config.yaml
head_dim: 64
d_mlp: 256
rope_base: 10000.0
init: "uniform"
init_std_up: 0.051
decay_fraction: 0.743
steps: 3507
Each number is 500 + 25 x the weight over the matrix's rms, rounded and kept within 0 to 999. Layers, rows and columns count from 0. Numbers have three digits each.

# o: layer 2 attention output (transposed), 128x96, rms 0.161, rows 115-127, columns 0-95
# v: layer 2 attention value, 128x96, rms 0.188, rows 116-127, columns 0-95
# gate: layer 2 MLP gate, 256x96, rms 0.198, rows 0, columns 0-95
# up: layer 2 MLP up, 256x96, rms 0.196, rows 0, columns 0-95
# down: layer 2 MLP down (transposed), 256x96, rms 0.178, rows 0, columns 0-95
o115:544510503476526518487476490493512494470541508501481530533496493490543470561501521489509505520490521481465531474506458501492490517481518504532477546505504473471488505519490488493474515503527528515482512497465468468505512447505503482486527498469475467487493500519471512509505484537502540498
v116:526511516497466512472494511510500513497524486522505507494537493464487511482472488479494486504503486532528488518475523508488503466490499462524558497471500495490534491498496515503477513464479475482543450449472508490546491467476521498527518510549523525523500492485519492482494485507489465509
o116:541476502500515515496504487518502482482500468515500555471533486496530507518532509484487523495529545514465504488513480499482531486482513522523502488474515484507498510457503515512460437530470498505467505508496496517528498490450485498511513492472447505529533524491503535490535498492476491535
v117:525434481493492484507494496479548498524522559483483483561504464520504531503489524527492458518536482503516501504490535506506467512481502506460483499501498470456496502516492497514527486478502505519565494531495489465501487527525489509483470497487475473504461519487467510499485496504486527471
o117:537480444542474518508447506493512468496483488536513435507490556487499539494505491515502477468506479522498448465499495497455512484531491499472482492524525486505486452518527520444507515476500485473521484552524509495484506506529506509489520475521496552484488514498474484500507528490514486484
v118:512521448511500471491524526526494516523490540507518517466499493509506492502496504503478516532504544501518505504448471512500473533531498491490478559500491555495475472450472523464481526488539508495492484490496463506495574493525523483500499480482511481535515492518549530501463465489511463481
o118:476496520511520497530522507503501515509504484507510522559480480489470477515516534520511539505524495545497489515506475465548521532512505514474488512514444501527487527508554507522488494506406481491514550467528486500488513465497465489514496510511487500431501479517507508445499495519455497474
v119:502476519530473513506481497503473487494494457497508523447495495507488463490467519510547520510473528512497496511527516504485501492484564477493501503550501508438474485505491512529497544483522520482515471491514513513462519480477487500519511478519535536491510485447538520516502516513522516470
o119:524481502468485490489504497534503543480480480527490485456486515509474485494499525549484532481494506476495508561506521514522543497519551479503511506480496481483524494525497509523494514496496489527519517489532473491521512454488520546502488463547506491498510492547515502560509498450479506499
v120:509500492495534479447483543499493472496496502473491509517506489445461512491459497497510494483502527487475533518539525498507488501491484462479501529487490492490477509523526552544493511512484520546531490445489506471507526517506452521506501485508508494477512475502511466535512551479523517492
o120:466480493504468506540536528482477510477505510534454486457492543459489505505491507516477512463450501449491481459500481450481529507508512457481506488504528474454477468481472504488486496510514509525507501483499521501447500455494523515509513524499508524510510490481520475502497545482497483518
v121:534481497462523474487516515544521482505521522516488520480482484480504491525554488517494533495532476504526554480494537482547499535527484548527441538504502501491468468522495509489475492506494500471474503490533452489492495500494495448469479478444481467522454519503517528494456495465493510468
o121:441488491499502497521487541489534491463508478494485478544502565477470519491437505494464483506497507520486517495563482482498473466499522516500480544546459455488520505505530506488482538464473466501504529504466520480487489496522514508430479501508506476490468518486503528540497531534498458471
v122:479507503510492487499480509516460483484493544507516460451506534492516568461508474485514509513499520527522540484491478495486531475507488514486496483477477440526503506515539476481455510543518501512514526476473491540511509512498493484453485485542504518461499497509463473545498463471521513487
o122:507498496503499497501534538506499498500520494462504470485484504495524528521492559475519493476492497471512540522529542486478535491480514476491505533490524507500486476487499468505470519487477538445488503495501483501494512470460487489495511546480496482499502490470519499487456511533550498487
v123:520489485499519499480486536509527494532482515501477518473496470478480487512529509517511477504541510513546456511505473529488489499506504466492521511522495520453496505494525516506508539479516484504494512521499457482515509491546556464488475505495503512514510499498475520515487452483518539500
o123:483479506516516498495509514486479480475499482522494489487468485500497491481492501531495535533495497557490462501524494508498518519476494519507492499461488471539525488502532519499486543486489502487523515496506498466533490467498481530457494495503505516469500545508500507442497523476505524485
v124:512525483536515501479520495493472449500514475501483481438506506491520474494531505479524511497511519475516520498497498497508489534529525496524475503486537509514497516504524515515467526487488512499500501528499466487487483497500474458517522505472524520499498522474479498515499546469504519530
o124:495516516490485487461500474491487486512543481479509506492502503443493506493483498517481479493492523494505477544517500516513521496517539495531492514485500463507505494494505504498482516514510486519458518452478534502517496507504485513485476547495528505526561476511508527521505501495495509516
v125:479473493525502493485498477454527456477499463493540472461499488481502525487490505478497487524544502482492512469507504516508527484483487481471502482493505442519475554559464517507489510483461507473518466469500493503489474513498503511501495509501489525467484504493475488546549505510506470523
o125:471487474518504519497481478457482480499488503479464471474493477502516502527506503511497469456483507484468494495491508503436523467475519504469503480494542497494509514478483523466471518511528535516498524491522523579492509520469501481514512510495516481499547503490538534503487506457522469498
v126:523476530478492482456482499502506508493471528491520513533496489491511517515484466493483503485518517490522511510514466487489518493506496482491495484535517475505514504492506523507522488523471508499501489483517506531486484483528482530512475481490515505527513475527502504505500501479525477504
o126:513528492473516514490519529482500474457453514526495504514491507519505496521490522489524497482453498500486547478505483490491487541506488451478502507494541494468493508506519515480477514483489524488485479496464484511466522496495473480507515483496543515518509520492492492493504489488504477484
v127:483529519507485505491520492508503485511483505513501512448507531491545487515546501467484541493498478477507508499495515479563503511517501502501457508531520534527479503519496468483481494534513495511522496519523486514542541501480503500511505476443487513472546505514477462506492495482500509510
o127:450501536487473499484523514542471526520518495476474518483527487499492492504502493483499489528464517513480511506512497491473484524512494493506465493508440539500465498527514512508487502505496492507513498499496561481542527507482485495497450509496518478491495485528531537499515481517519494528
gate0:506529492481504498507531499477480458515513470506546493458473502481499505480495463523477481530487485528508503521491525533461517481498511519514470522484516495517480488501526521533482485515529465465505507535449476504477486450472478529514511509463460502508500465512496511539463516516481500502
up0:578505501492497498515480480487494530499503486478505492495531508502491494500474505534535520482503484462476474469474535512532481523539494434482496441516513496466499481497445489541466468481475518468481460480510487510486526513503521466494499505493474472531482505475474499452470488441548505456
down0:484514467476487474502513522509482486532509528483494513478497498457479498484519527548520469509476487513497478480471524466520507520492513498521485499470506552509530487497506523515484489477508498492530432484478473504472469450470477541517498509511506538509517483478472461494479500483471473470